config.yaml
d_model: 192
n_kv_head: 2
beta1: 0.9
weight_decay: 0.16
decay_fraction: 0.511
final_lr_fraction: 0.0
dataset: "wikipedia_en"
Each number is 500 + 25 x the weight over its row's rms, rounded and kept within 0 to 999. Layers, rows and columns count from 0. Numbers have three digits each. The size before them is the row's rms in percent of the matrix's.

# layer 3 MLP up, 768x192, rms 0.0447, rows 235-341, columns 128-191
029:502515532487525507512501426517497513509502488508481482511487504511491487487509568502503487495523515496518516454486503510532504529491496512522510495495490474516479471447495479491524454494502493
047:501496491472479479513501483513513504518494511500467466475490470517497510534527508475534536521496471505515494493495508488486491486514502544504481515520501536556509493508489519494493495510459545
034:485518494473484509510560483487552506553501502489494494485531549507522501521483482472507494474472479523483510480547496486482457508489511511551442523492490504521492508497491531457475542499491487
033:501504551493519491529464444486508518481509500494497535526463523495431511491541533530483518515524496462546493468516515486552496540517457479490471520504510483540479480495518460518541529487483489
029:491504518526487554493508489487524494485502512515508483499471525496487485538496468519529535534497507518492505454469504495546480526505516517551442507496481485486485495495511513486496519481551445
033:472512507489486514494497483509503528471501464509532473506543538467530509475483512501494459461494503495513532461505507513507490470485493476472512482481505478477506501481514477459505526479499531
057:496504549482496497471498525489471475487504489495522537500507484478437479522466481505498530536529494491508476499495502524505497486502508478530494519511480503501532474497485519532523543456536478
032:507521532492491487489478452503522491431504501488502531518488545490452509503532508531531538512497507461479479464526512493528498501483478471468456520479502486523491471507555513512505537480478491
036:500529509486521500507456476490521525491504505505505501527481512508522516480505546527469506489490502511515525510482505486544532527472461488533515494492495458490500495516504449493499427497517520
028:506486531479514525525531490486497473480509468500504527478536506480511476515498517515478528526522499507477469412463502502480512502473536518520480485520477513452493510462507505479507550529485471
090:482529512483506486477476522504526499500494511503489461466458473492497483540477457500539502537509481478514456477496493513521480484492488516561498536520494517494518494511500520504509550497519494
035:493496490504486505511495505508524516433490485504512456465504525491528497505488501490537460481495474513523491464471488500496471475501523507502516482489523497520510492504532501446490509504445554
283:493475463519502518517535516474436496486524482517494486485552530526467447484536486507469488513502450519477529503481515510500489492529518488491516555506488531497457481480527532505501516503537536
079:494489496499503492502479495520512543433493477503486471471497498498534507503480508488541502496488445516534507496475482481510470503488486520502501493506501501544488508508488489482485486521466529
033:517490527485493486549508506512485527483494490496492504503500491508457504492528505488529528495508471492522484539509467521489478519537502542448482492506519516501508521519482490494491467523458542
046:496482469481518489502456548504473505501500521502458481483506442499512491510518528488497487483548502495553480515478488514497524468511505530542533477558508531529532510500475505518534475489547527
046:498504498479498479497469509491497503493497522484467492493499454501473497511509486484521532514504467499526454566500470518524523492499472512510498507530499539522516501510475489553495518493486529
328:449505542473482547471445472497478466504479483494552466515489527511486480543509467455495508508580500482525478505502526503502484481492501520505497475503473455511499505466506466452524507478502491
047:493504508502501489478501523515486441525509498496505525479511462497510483530456450475502447533531499540495484526488476534490516503485518470504534501485485521438530476488467503534493554486497479
033:520485492467519477501526505503491482506498492486486554484545476491519475529485506481569543548534514490500509530531478523518479514488529525545564501527489527496528483444490530523516504497502469
087:492513527475491520498481486501500510485501504511505452483491478500469471527482477495504533534530466505521459480497522494514498514484487499523473530517487506499478487485508517468500527517485505
096:501510520487525519510506477509510525480493511506498453495454522490450504476539461515464507524501480511515468467477498497528470510487486543532438491464496465534446530511541451478494527506515465
041:491515518519517533478463481497495518487485508528489467487462495504506492486481526542454477483535493530516538474464544489534465495518464497486516510503486456523461500514503466502497456498599464
035:486526498519483512497482502491515504514488508513517450530483550499489503476499514503461476455470506494495538499545527470545523490507462452510460516490489489503450503519523486488514511452539473
048:513486565466526497485460505487482514428509471504511534483503497483509491478451541506486528529523500493542463444457528503505504501493479482491520505515498483503506484504502498514520458504528479
219:483547520525534504503495518488494504505524463536496528506510505542487461544542509513490467547487494527515498487513518485485506468469494455482518501473456503511486514487558505539554512498526530
036:498493525489498500507469511500492538470497494512495484472481486506507509504498520490524544490523478485547475496444489507533498496552493526521503500507533495549514504495489493510507486472530541
044:479510482468487489502507482510486491552512513481484509519501488512461523487506511452501507484511518491506461524532481508523544512492489457453487517509495522507501472460479524539503537504434508
045:472524538492499494467510512494496488485499499495488497495486532488475476491479471504518495539478497501520456504507500502525492505442495471550474507513485523506493467497512519518519561460515460
043:488525477512482537482514536489511489502486530507485443513480514497496471534505414517516511515504487525487503511536497507519493499489513501566497490520500519486490488496511519546493542493534462
093:489519505486506496456474497521510524488500510521485471511482504500480511535478466488457462525523500474508489479504518520540537497480497479531481523534489491501467497457506496527495502479546487
050:512472520460519492526496511500492492492502484498493518458535464487523480527480530459530513496509457539532466524480496512496479519483509539500526499528483511512508497504469501504504464537478481
051:486508542499523477501478449481490490444504485494503496516479537479490468490477484514518526512481501497512479486510512493550474537448480526533465510515484482488478475490510487514503479489540431
029:511508536476502511496477448509517532511501501508505509480490503509489513506493533500510587522508484516512481411460532492515493507483473490513468507498457467567487486486522485516495479522498482
046:489515527516526519508508491490522497452494477506494504486484532478491470501465501539495511545515485513504479471484531481539451526457488499501477515477484471499462489493532496494507512479547441
044:476510473490484498483503496515504529529492531506466452497457465529501511512521478488523562488507487511512481510466487500496514467519506525497471491484509507555498505518484488503475497501524568
044:489502495498537537522522498500509512448489502501491490448505498509504476522465516529511474484526471526523480461467523491489449486454514531508500496529501504560483504486516501452503514492503491
040:499519548504510471506483450512491494480504496506529533504470551517478503510476484503505466515499518475509467469464531514523538515488505456498482507514518485504526463469511513480491514450480507
032:507514478553537540499488507511494500501485490499512460498528476473538502462475507491475459467529478533503509519495458510494516478482485523446537479493487482452496547499517472495490517534551530
036:518497558472515490494486482475529527428498475496508541473508525498497487497489534510504553530484467459523459435496516477496491508475481483511493525500498491549494490513524490484523455479472505
039:502498532505475484489531481517482512549505495492500532492512502493440507488505493473493553478488468490490472514497502504479519493520493470439474510495494510515487506488509507519488560493426522
039:508501514459506492503506523493503494479501494497497485460505470481492469529471507492561560516536482486511434523467492520498456479478514545528461505521499518518505479498487529483491487518518486
039:496485518484508503487520537499472498453495505493504512454525486485461480511471480516530512532510467489523437522496466521509493465481529512496508486520506539518506488495505522513512563462474490
059:495530521496547537515502462481510515476496504505503452493507503498531481484480530537474512490521492525514506462484512494534462514471494544520472504499472461498468513507516465455497455514561471
058:476524518475505500479469485526488509453512489518496498465478469492496480516458457510503495504509481525501522484495506507556485520465481495522455525544485504499513477481461505494511511510532461
060:486508530500487507466493502499482508460508498504523525500474479497475502499459470512497527509510476516525472489477481518553516517478474444501471514495481486493485469480481486538509543480478488
044:505473516485494471501523517501458488533516501491503556474528477495469473512483514459528526506515494478498456538511491504458484518496513518482542516521485517481510492485475552512510515498489464
033:482496497498492515486511495519499514508497490489523514542524535501521519439486474474460461479479493490508517446539467506506542498491502441443516491472513490484478512483512482522517534496480508
042:485519470510472521501494517495524486523501510505504503530484516499477506510554447509479504515506511487489521492536509503540550502504486461531485506497505516492491490485520482525538575483457477
333:491536561499480504503488469488466503500508537493416534514473475493508511506498507545488503496490500513511480511501490475517505510532535500497541530523551462471489487569497526510525464498468522
039:500503493471509508471529461507500482492499511498483515456494500495499489543458482481557547539513482516492474460463494499497478518470541510519512500506492498515496476458489544505459525490462481
032:515497545502514491507491474505500494468491508497474493462496495520495477536486516506524512543499474514494454537494500500524490514514491540506518519517507526493476491518465510497479498491493513
031:488507496475529491528482479481493517465495517483486481499455482501457495494538494517513517513529502470549448523493483510511516522505495535533477493533532523551522491472489465506507501466505518
042:512510532497495497520478538509505509441493495515497474467492497509499487541463504507532504505518486506524450530468541510514483464486486505532522523538505517544521469527501511487487479498529516
108:495521510483546507486467483511480498480517517515467527509511499493537564506490472465497532497526512498504487493522490483528482485510507455525495516504507516532482523485476493538522477488469497
035:507502508509486514520518542490493468514500531507498501464538475491489464543475456480504455510518477507500470551504483523469488514506529509542491510535506529484520503493497523485512542491473459
049:478530492516537516505476474510511522444489509504478443489476502507517491511482494535510503502526478525528502494444510490556482497492489528568488500516506494552485516496515492466474501479547511
035:516481509502512504496505502491472505511501501509487487480479484496484474515506537520523545507538524521486514509471527512510486525506517532581525484526481494500499481481484518488494416514518465
031:477521508516497484492526427524457506544503509496500521512490454526443497504465471483494561500514499512495499552496525525535517503490479485532474514516484517504498469457454463506475518433461516
036:488493508488495468492513455525510515518506487481487538495518508516495508522512500486541552496473461496507498518511484496494487508481508511479487504506513548533528501485477495483477524507422555
223:477518475476502540485503515488489558476501467523502443514535453527513483504556491519463477514498487549530496498507529500521487502502485510494489518512506535497519483485512493508494501488506477
062:489510547510499548487537487494529509568493520509509507496459531497458498492483470501474478533524486504507455474512544492482518486495502464481462502485486498537490466471534504534514564457473494
039:488490479497492495491438506491506504510505492489486486542464489498483522456543502489487468486514512481522482472486493500494572490492467445430512474498527495509506489492514477543527496547484524
041:510492538502495525487492508509496522541502516524516490490489505510512523485485543500484540482500491516514504444458500496511510495509502482437463490498480462538472501528518512496511466532545500
046:496525497520478536497515543496518486488485502507498502536477504485487475516499440513512448515518488527469517540516487516488501484495503456521522486495499506472495472499522495552498533524501440
040:481510547491508518488490503471501490470517497488524520489495492490477481496469459516487535523513496486527450476479512516541499525465480466545459518495500487505485479491486476519525543490491455
039:509493531481526510508468452504521530486496473500487469489466514498542510485525532497491518506505475523523495415438507482497524493514496521503500489471511471529480508501509488488479444530527528
048:491521514488497522504484484496500511498498518512489465508458481502496478531500473487504474460503478533524477497490512515582503515476471474516500529538478492515490468487466515495499467468494486
100:504543479490510480453459507525528458499461555524469457522478464508474431548518466492491489556502453527533472471484465495538506475488482522520514506510512523514468492538494456521478547484571490
045:496479497489510503516501516516513491426490483487501500454506488481488490506484484472542508502492445503516439513497478496497479487479500524447479496471505511515487512515510502481491556497441522
079:478473500471523497479532493526462511492495497505511490489491504516483496456458482521473468495518487550486517490501489497511464511493515533497451502464483481543470519497526483474487553480513488
030:503513521494492492435477456516497505450482508521480498481469498499499500521485521516531541540515502511513469464435522492511512503511507508500517512497499500542510487499519519496478492474565519
033:487501500512499507535484488498514530483488524507505463457471498549495513521502503517491501504507478500534506460511519472478474502505479521526466530515500505591500511544511490461515446485521522
031:495496516492522532546517520479512502460504471495521482472512469481510457508491448496496455494516463540527462527482507537515497514490484511513496494516504491465492521487484438467488517525455457
038:480528493493478511496470466476532516486475511509471435515460537510487502493526495490476470495497490484534506475533518481517510500508462461550498516518527516566481476498523482497509473462508512
038:460549473510471545487486461505529522491495512513511433531462524515501522517522463518511520482498509514500552453509511507541514497500490475557437502494515484536490486483524469484485529487488530
037:493502521450485493500475482499517504548501508510500468489475495515518514544515461466503534504484474515529521474491515505549538514515504480518493523522510513526511477500467504515491486473494526
028:492508524491508485511498480486506516498513473472533524495507497485478504496476495482499470474519505488516487475495509501550516506471487447538504494509488505518521471445521462497500536478409490
050:487544463515555496514479483529511477507516516488469460533470528519535523474489514488484452503511549500507521526506474501529553511476478500515492474501507490507494500505505492514509492493531496
050:496519507509503498511456452524501533493504475492469471535449504489460523457531520501472508484504495486522471476468519491502539508500442461486460490477501476520471502483497453525478474548476538
049:500518513508527510494471471478490493502505492508491489521460495482499467487490496517473485501519510534491496520481518503526501529478462500549512490513468465446488502495476472521487459520574437
047:465510482481510512495499499509497513577526517505507496513472521515498518464458472496445478473506505546487503517501492530520526539500488467521444487490489493494488496460482499518499540494495467
070:501499517487540508521474540499473506374502495501503512461506480496505473519472522527506451501524493502511498525492533524519484497485487516548539500549506490519516499524501496495512509471556478
260:506556549482510499491482453497493512526528528494468501467487481486493475494502479515482478499479462514479491518504530499496498463503510478506544513509530482478503512527468549500606492513532526
039:474497482504498491489528460517468523575500520516514487497484488537500518485470547494495528464511534485507523510488517493489471497523505511463470513489488469544470511495475510462491460465555521
040:475517517521501524481489466504520485483496506506498515489499510498496502504464483520476512552495485493502493470510544487554499490466473470500470541477485487498465497510532500515517554449529486
053:499488520487490514496524503507480487469495490500513524452528480493498464535441464485544513499512474524490493527485488523563461512489521511562492512516487529494499483470475522493489533457474455
080:490523540478487502490493490487524532478496518512505450479464512506475484524486467513517561531485463499531472460503506488520492507459483508522449513527490501531469476501512509491498516506504482
067:509528490494506522479463512502508492496483529519506502494435495514493481531454447478490487520517492544499506494502514506490520531465496490524456479508451449509468470482492486530507472480505466
182:475472500484529517514511509459509500499537526587499494463483464449473500491491479463531491503549465499458513523521499449497546477479465510537489501501468519511506484477533463493528480501490492
256:459470544501489565509458512481458447479500475491527530505468502521493507524462462456479523515564492472504461497536477508515511512498465538508492523493483475518509475496516442441511480482499522
044:477528484527500534485519522485528477547497525504515465544486520494506493497510447527490499510515534523469516482546501517519498491487518493519475499478491486451480493516531491512507549520561459
076:495523490521486482484477484498513511478493513496473463519459514503480520490545466509478465523501496467530497501508497491521532458533444451478513513492510515532503487519521482530499541478519520
119:500557505499464512468504469482510508475498502499494475548467502512452519517526448497471478516495496519519491499514497502525544510468455485525480514520481516503481458493495438598521563503520513
079:488510514496517526475499476487509490536504529502480501514456481486447498505499491508480523507517493539518457500482504494517515542474474490483450518501453485517466478475492500530493539467497489
222:486494491477512502478498491487461496466491531522540485505496449506488437467543530497525499523472476503492516505513511473520482483477483546503528496531515478520502461493495478513493505485493501
253:464467507505508544531470535466465464495510471508508514516496472500534479540467489460492525516553509462500480512520468483502492529497478504495473523496488505522504484474517441487487479477470489
039:487484519499507497523496519514486521476490494509528505478538538509530519464457545478490458488480494483540489494488485501523518510515505482440524506503515500535508519505506507474517481465507549
078:501518500478504497488486500534496493438485514506493438492465509522473477508487475508507479543489507475485486490492443519525487509487471536532480509518519507525480477491507478494528525505538491
170:480491503534451506456497502476396489480452495491507488480483506504486509494519481474486487504524471512521496451512509531502509449528506505500481524523472475530465493504510524506502493516468543
040:491513497482505501497506498480522494533494562516476478475483511526497487536513467522472484529522506471522476481522504486558478503504515526578493509525503529549489478494516518505545516416538495
042:498511490465530493528477501507510514493493505492467486507497476512512497527519517496534525489522473512528468551484468505505535504490508529528510487534514538539527502483480487498487483520504544
191:500500499472569475521520490487486482483593519547496488491549514512480487513489494511531471513542472540506495499523509459482499448519538514500496536488472522546439501506473512507494508501493502
048:479503518503494513498523482503506501514512494494517523469482492500444497484487464501489562528501481489501442463521515490468498507477489495494464514479491492505466501495499501497511585515461499
080:483526509502476501432512469508495516517488538512527488510442513520488492507465431494502500502514495492499485461510489492536525490481494456556464526510481484512491474500476540514499536436509496
044:512488529473486486497463502520487514491494490510488516493482483511494492505485539501531490507543480506527488523456516510520486500490468478489512522518499499569485454492482496529514428518494476
032:512495562458511501515484508479510487445502460505506542471529498472542457517474511490507495541519485513527461481476496514473464521477502507555522519509507508492514479495480489498520471521523452
# layer 3 MLP down (transposed), 768x192, rms 0.0234, rows 235-341, columns 128-191
029:491481502508471514446459525514499482498483549513492515481506453498477536522522457505488509514485492456487477521502478553501513492524523515501468479483501529494537514562532541514441538497521462
035:488529499522539518464499498506472512510497544508549532506518530475508518445487460483489471484510527471474531516510458505507518486500516498531449467484508515455503519532494497476512511487483469
033:514503494518458496499465541510458491494489508505504516523494491527481501472496440462497473469550513499491505499483543506474513416503504475541517497501491510480519479483483496493493485539507502
033:522478483516515515471503537443506490562467519510488474524551451497507534480526505463461543529498501488506536524468416554511499525520553519472503459504525547492481544550521534462509484476541487
030:509496490497472449493458532501453496495497598495546535469508500520514492507498477478513467465496485525475462490538492476519478469490504516477476476505500477512486482512496510481531491511520500
034:542498506545491523510510543472550452513499502500448505468474474526500479550486508505521502516527494538491483525495498479470498460478514504504508482550461482480513459485513512517484490526501450
046:490506474518505504489485542408535515511509495462537454503485546481493545482487517484491479504475526499493532491494558499519534489499525515494498490458520494520485508509503498475505514504522511
032:481491473522502467489492561463466511569460536486505468496514485506491530521473473444503524479537537482530497498463491545497526479513537531467511514509507511506478530525509535476508502487522500
033:468472494493488464478509539506473452521491515489439473503529495499481493474541493515500514514478510450522472516520444561460520497523536502490485497510521568501497524495509526490534545479480495
029:499522450489432473497509490444475516494490569490521525510451496516485523470458505481494487535509542527484483497494578492508451475536511513498468494498495441489515508473487483515475511478526517
092:486490473533485543511517468467499475519489521520545524514551508519548499448499527484497481506488488489503517505470540473473525502506492493472502469503512511504505520522523484494483453535499508
033:547499527586489525473486506541481474558514516482505529453487498501516475544505473485528496490553511511490511479519517486499535479486519493534494518528481503459514491501493526521510502531470463
352:515524527508537511468476499501541507522513496509544440509510485522516504503507530500496512504453546548494506489478514487491512500515516507511499496513526490495499495544477482515482431510449470
064:509511487508517524507517503534479432518485549492489504516507511502503514498540477482504487470514548470475513533523446514476527498507523478517482483518497547463503479535496494517527485495482494
033:525509510525562543494526492491522488494493521494486477507512500513506546423521501505465496524465467503483555512474451522525544529493522479528499498493536550490478531500479477504530508487507503
041:500552497516500557486529464498532519496521559480551473522511564476501489460489494535520517506462507522466507511533510496508467507488498518488470494473485494485495519529485498521492512524483487
040:478538507517541519495525488450524507522493510512559455521528542487537532482498494526501507507477549468484531499492460516526487514538503525497472490499521503496494521533509504462539483493485517
251:480486498514504528504514497498478514497477523464525546492501486474555538493491552511459536494507502454509460478482485514502469478532509475531492478505498488488489467518505568498497516477474496
040:501486500515548482489485463500518541497510497511509499507496539501472478535511513505494514465500535509498492459526544441506471488510467545496511541477537482556482533525514521461493470525529548
030:491518483502506526489491503430520497496460517491573489533493524500497547502541488535456504501479499476472487481469449510528504509523478521482472493454543513534488536562542493515502481521511529
096:492511473510498473494502498476518474516498500469513511526482507483522527492502531504499497510487522526482528495521526516499531479531526474470533503448478476500515492536511475532467489483510530
118:515470486527492492502484489494496464509502525509510510513555471499535556533482540471514514522506504500483532510533502525497531494494520478458568488531505528467541461477494520504544449478503542
032:496492470473485487523501490540485477509539507506474508502510487458505491492543492478559527508481487506486492573555497466461501531475539490466518451513470505484514466482496506502497521501464514
035:538526485513500488531496506460546540511544492492460486494512462499530458530488526494522526506529503517517496522513457487454474477492500481516517469557454484493508477444492509496501505509510500
037:467502475502489491507505522445520456537447507462497469519497489459479536537554503509486512486459566504486532511506470534504485529506563524488475467463536531520516492527520478469477523493504519
189:496509509506509509503512505466511481476501513499490506517474484484462474504513481520520515549481462479489487505483550496486520504489483504475467503477511478507498475509495458490584546515545492
028:518483505535526521471536500517497455485506528493506487492539504504505498482549483558499474506456462506452504517549463522544525561465515512500435463498488536498501501527496484529534494492470456
038:496507514511548518458523483430539548493488472497501444525530509475510482514493472537452508501491506486491536493473442510479468475506480516530493508495526512501495551554515496474454498487558504
035:512530535531477530468496504448543499503483513500528459502520489478519535498517527517492519503513503521469539471480515538503505462537521501483510446492508482500493501496504493463495461481528546
034:510481501481471492515499476487514529497490505528537527486504535531542481519492547498524516473508496525485479451510547480493478492532451495473521499494483452505480506499495518514474471527522541
104:506442467494492484536503514465502479520505507502545522481487500493482458526555486507514530490489484508491497481550522508483457506522547567471516498477519465513503507547523501493488522519498540
045:479541480506514508464505487465511497519493543490537487507474528465501533484539467543480498498487570480454534486538482512531506480529520502527470487488524529500519513507510496513508524494498534
043:508488494505460504497484507432511491526488518502524490489489445484527547513565523508483517495508525495494517482471484539505523497555547497448505466503529539508491519517542497482458500510506528
026:487507480489487436502468542465439463529457567479505539520504524485473546521537461503486497477476556461501499502551520518507495517530545527477472470492524542484501507547513519479481502447519504
037:522479454473448489496483499455488493541525553503505474515494462497531507502572488470492541499508509492475506487519515514477503486550535489475516448534502517519490507464514504510496476484524559
033:513482530537511524475489493570483465501505528528506534475559525479521487492494495495520462466483479476489485539541473515515505538495515512520475492520499535459529493519515534484526493508460432
039:518530494516442533484476506520489461537479520505524505495472508481504506482550446478538524498508502473448524527538586511490514462523519474499494447500484499481531484488496506537471488495498506
037:506470496549490505484497518483475498491438489492469473471488462495482504517530507504482498494492500519487505479478531526501494467515513532494495516488524499492510527539524494471449498489522519
031:534534516517490500518489474504538488477544497490503493505469528514512472509474503506578526525499521511495520509531505453480495468510477478510534481525479475504512449495498492508510478495478522
033:481504481494467492494468557471493474544458515486510475497532477503510518521526473472499496461517552478480527528492476535507513462525552510489483494521528522504525480523512512455520533471507493
029:526494489481539530497543483475553555462481453513458485512513504523500513477473526514474500490515524494479571508461481500505507508523519490536505495518494506488505522492473464497497499454539499
036:508517497548473523470502501466520482525474572487553500502491528490526561492543478504480481488454545502469526496505486521505520504510532497508457474478499518484508536525546484515486498539510505
032:504531483513494498509527492445526507502491521445539460526484519499530547449515509518469520508477509510465539490482519524533504548513476512508491489480514491491485516508479452511480480518505529
046:510499505510429480483476501497491436526525528498500526499492482492498504471533493480537512528468508455497513552547535511480540479531536454476515473514498526475544462480513513538480540484487495
059:461496484528489481495513500526474459523512536516498485504489516524508501459549499511526498498506504494486494478506470516444495473513526508466509468488489524522477515521511500502512496530529529
044:526468481490553484505504488439515493514492493491472472501543498499539492537549547489487517488469530489481521504533430515510482515548501538486517491509545541529486524548524518452553458460546540
040:494540483493525541501497477449569557482495471494528488538476526491497521477507515541443496489470505526497515485451481483514503506517474489516481486479527515525487520509517446517480496525565520
030:543488519500525498541483461441548533487498482485469482527532474504483477537483563510479541493532501525514512512492459502523487518495455481534535494518495526506501482520466505458494455486534512
035:538483493483515486513506480470520550510501517532490510481543494537518466529427565499494508502530493524512463476483477463497446500503469503470530512532474455503485505494479537485534471495533504
333:520548484498492457511512496481522501499449514495499516540473528497516476463473453474503507506518513512479524511502499519509489513498469503499506530490520506497497504462482448489541463502486518
038:463489482501477469480490537497451478482437520505552504501490512520494521499547449507493482485499536484476506488529559539495496474525494553502457514469507496505490530549502515523457493506508511
034:475498471514517470497489494485464521516508519486514475547492497502501552421522469487486487507501520502480549530493486525503513531513525498514478506467522513497494508497492488481499501507477533
034:511467524517509533467516515506505463491465498529529469500527482503529521493542504531479502515464478480464527513492474569532500508502492518469483501492493503493489519562520520512516494487471465
035:476522484544489513477511513519488487524523561458510482472482534454523503498544467501529493444477535518475520469522536478490531506492554517517493480459507511494491513502495499493459504539480536
134:500498447496466444474544533493539470475488519556557480493466507516477524489510473477542541505496495463473497497512492502484496509535534503482498496450483493526501526516502517471507544519551515
031:529516502480505537482519454510531552458534469527530494487478529486541501462499516535497498490513512544472534441491547438524514463512483486498516498494478483502506492488481479538517499508530553
039:509496500541441512511501503520477442515509536502532500488486502481521503476528470483561514505473494479470510531549558522490507474502519495461480452507465489468515460496488492531509480488464490
029:461492466452483498490485496529483497482481537470519530538483526508483565469517472506460507492445500458497499508523525536505521507541501502480491514442500503499500529523515504567425531483508505
032:511503522487529525499517488519524475448476436539470495515499493493500537504512524506490483507456504460480523540485506518509490519556506487496502501499536488498518502556529501469471509464528514
032:508492491530502516472520522535464472490449525506489468526500502544479550451496478486457495473525498460490521512493485543502518491539527510517472512501504536477467522523493502489499466471497484
170:483478503506497511506483501406497504506523488512535514505495526471505511476508498512477500498465505511506476521531524479530442498507521505495486498502554474458539491534502490507472518510499472
061:521480463483480491485486510452505524480480506452479471525537470511516532515496523482496516476533530522467553489510579501473498499504530524510516509500531513466535515499450493482473492488525534
032:504479521536530519487536501483534526528477502483488445509559509474500487571479506523511546497483508493514512497498457526484475524501505537491505512511493540506478535539510513487480488493519497
034:492523481487512470498488476497464486486529533462462518503532519467478498472532465511496493485472509503507513517546465502482494515480533488526496457500503553467513504474480469501512534469513502
037:486442486464487467504489507487506530510503523508512499460502515544516509547473521482512525476513505519494484436496564433479487509493478520453553526504487459506460524508481529511491497531513555
034:513469511496497488482496513457521469521474492504511480501537472465510514527554526487472510503481520478499522488512517521543486525542519531459507486479527531541500506547542514448491459485548514
037:496471483530463453470475522521437462535497553483503502486498459491467493529509480484517488489502566512464506521543489535495472501484531527521457499508493496471525476498493520487527531494463471
039:491534495528472529500501525468516493518511532482518487486516530515532490477485513539543484517464501494480523513523496499488501444524507486496497464518512505481502496515491500507511543506538546
113:496485488497520482515484486516509538501499479498541537498517534448530496457522543527515505524485508494505495494548507479478498533517497493496483481467478478479509516508538485489542500514432523
037:546515497546511511471485474471500475553509518505499457493487494485534491504522471487496505495536561503473550483499472493508498484513516489542493493538472526487489495462492513495550462510482499
082:489534502504506509514502476500505518513497527467473513531535502483515493512521517501517523483492491478491514529538479539504528500499486460498543467505512537481547478474487494516490459499498541
029:484509486513480472489497531489448481508512558502543504466502504489505491497503491497530496486484527517468503529549474506486520498484534548494443441511462479474487492510488493491519500479455488
029:512503491498520481492467499562439471516522525468466490534535504477487488439542471473510502489491472480498514533551526488479516515475516466518497457498503533475489506476458518506520512503488469
030:538484523513487531496496486491539489527514508519507505498473481503526498534505517514509510503468549486469542524520539475518474476534488501515523516521493474517528466519501537510504488507513532
030:535485517543509513481499526483511515493477490502499472498535468462515495547497488500546507493519502517471526511507459491486490478465537501509498470518479473443522489535470535460513522516484511
035:525450527535476483482513542527455457495475520517470522463527488532504454527488488490540471513521455488506480529542537506472508481482508512492499490536455477470483494524492540516485502494495452
030:482466504523525465494507511489460507491472534510518518477537502516487473528493522537475424494533539521468493515534481499514459482473497546534456504492492495498514512521504506483512543516480481
025:505484489505533499476516518454508507499460473476458460503515512515506502498504497545464534465504482436525518485494534508503535510532484527490494524495521559530477537548501482533463497474544510
055:488476527523467495511471488559482505485515518528521487499546478483507445529526471515507531511481502486502488498504488537453471465517487522486501517515509499499517507521541528481462500533495491
041:494469528509524526477506513526508456531488525525487510505551462483537498574496502472513526491472508483503520534485461520491464494524561513494542509510509546463524483565532528432454463458518491
035:479483493467465490516488506485536492514530537527520496510505487506525519521534529516513529510442540487500472514532487503459477484567542510447504473501489505522499511508549512525461509503514559
046:504458514494498497526482474496520512480498482521460523516528457503482480542543518495489513492490527490504491480527498524463438475507496537490545517483511531514520527517503507470475431521534552
059:489506494490479510485517479515501482578522524504522505490489523510516453455545462462514555508471521480495494499491527531488508467529533477468470464467477540513490502492531515524496491507498497
204:490504494506474494514491500477505455516451518494488545541553513468524521482515509539478502486483508491471531490475509534485506535544501533497521482510549531485474492551509523490515485457475512
034:536521504516511530510476487526516486450536490491467531504487492455490470486538487521483475516463424500482489568548494488464508516466484470539474421507484511478522484481520477531461511504510436
032:529521465489485456526486488410496514530510518489486468510522460482507458520515513449524526516519543500518517525495518476476458501497514497500518454539520482517506481451486490431508464508540532
037:519515475511499490493502497494495511485515512483532495503437503496504550466537499534473495461503526518475503476515538474524526481529491529507493475483503471526477507520484484532506476518492558
067:515493476515502518494490485448486473518489511505520525505524478499559533523527540475482465492517525481467540505509513500478532480532533497484520475487522525455528519529514476504483494477502533
085:558467530504508482495501526465519475510486509496522461490523517491505517534530499493501520496480480471503491467553504458460484463523549500457518482457481505504483513502503525488502519504488529
221:454470519502448489506480526468488491502512479505484513493507560518544536492471524533450519512507527464497500495506494496503440533535513475496508505500540523485500470516506538509510527517503510
211:480482484499495533494469518471519516493490524501508503490517445500529545500509537537489499471512514500537487486515476467520441518517511475529489503519527509487522508543511485511481520491463484
037:522464510506475470525453489463504529498525527506497515477515498509506506551483540489522511494521480528529484482501542457486491508468472506472555512514495471519497491468507522496500488537501516
058:503481504493515498498500508462484521503514478510504483516570475492526456531441522463536525492509500508501511536469483508498473520453518527498523524540502453477503504519484528425512487527465497
141:508470495458493486506519511428474505490504477488541481453496498458523478460463536491540492502536539518504497518512517463499443490494549541510541487478531482518508533498518556421546486523479524
079:509510496498514479498506498420512509507495474489538476522541504450556509505484500497521479495488513488501524518530516511502495482542521483498518486481514516491519503519516464477500491439511547
202:473513485481492522476475493458487484493511481482513472461526518460542527515493514540490505511514521492492530477519535494502469519574520499481490463495534506528470507496531533511471524489507493
277:449505502506477515484444487439494526485501509501511482469499502492505559519507534535470520496501531461539488492507515505492462525525526492512493483509554476489480517545511505484485531513495497
035:543538506540507516507482479468539507501538509468475480499479466453513448523539501545517491497525517545489515503509435499502484486468508491570491449532488505485530463494481475501517519499483485
078:539460509531534539491501471484503515538508497542495528496532493485546483506525516501482547487473482497498504530475436501461527521519508490483517486535488520471515477538525518480564454492464515
190:534508502505581500534526500459601526509533503513469478488499499463506533527471496524508510493504541493486469533518487485500486540500491473509511487476542545461541518485503479494517506488500459
031:512478497486460514482501467455481528484481499510518491513560521478495499429519510499487516475519452508498491486493527517511504537507500497470517501500540518481507522503462505505505483538513518
036:493503507546472514463533499489489470500472559512535469513502537500515513461526471546494496481467523488453509507519488533505483482526522523500465491496495511469496530540518505511500502493468495
228:510554493511492505484516521541526518501482468448528509506477491527514510496532528518480513501435549507509520481462517530496533521469498467502511462492526467492529522507508507492482430496501470
035:517482494488510488505499488462507490495488470515457491539527481480521533486512526455465475525494496465511562523450540525489480526518512456503539503515511537501502512490498490473456445493565509
076:530489490526520528548479511447508508466481476491454482489539494483523493527530568527504478476506499516472498521513474490470485510503480510478483459473507526473544511496516463511532502521511500
039:476508467506543510487510515478522512544490528464500483529525511456499553505570477521462526459453538487477521504529441518486522524521531516495482451474521562476479542548523509495477505489504529
029:485497479500475490485489528471493496513483578476551465491486490480501559500557482525481505480496545545449507469498480494525500500482552523477488462465516505515499498510519496491543518533499550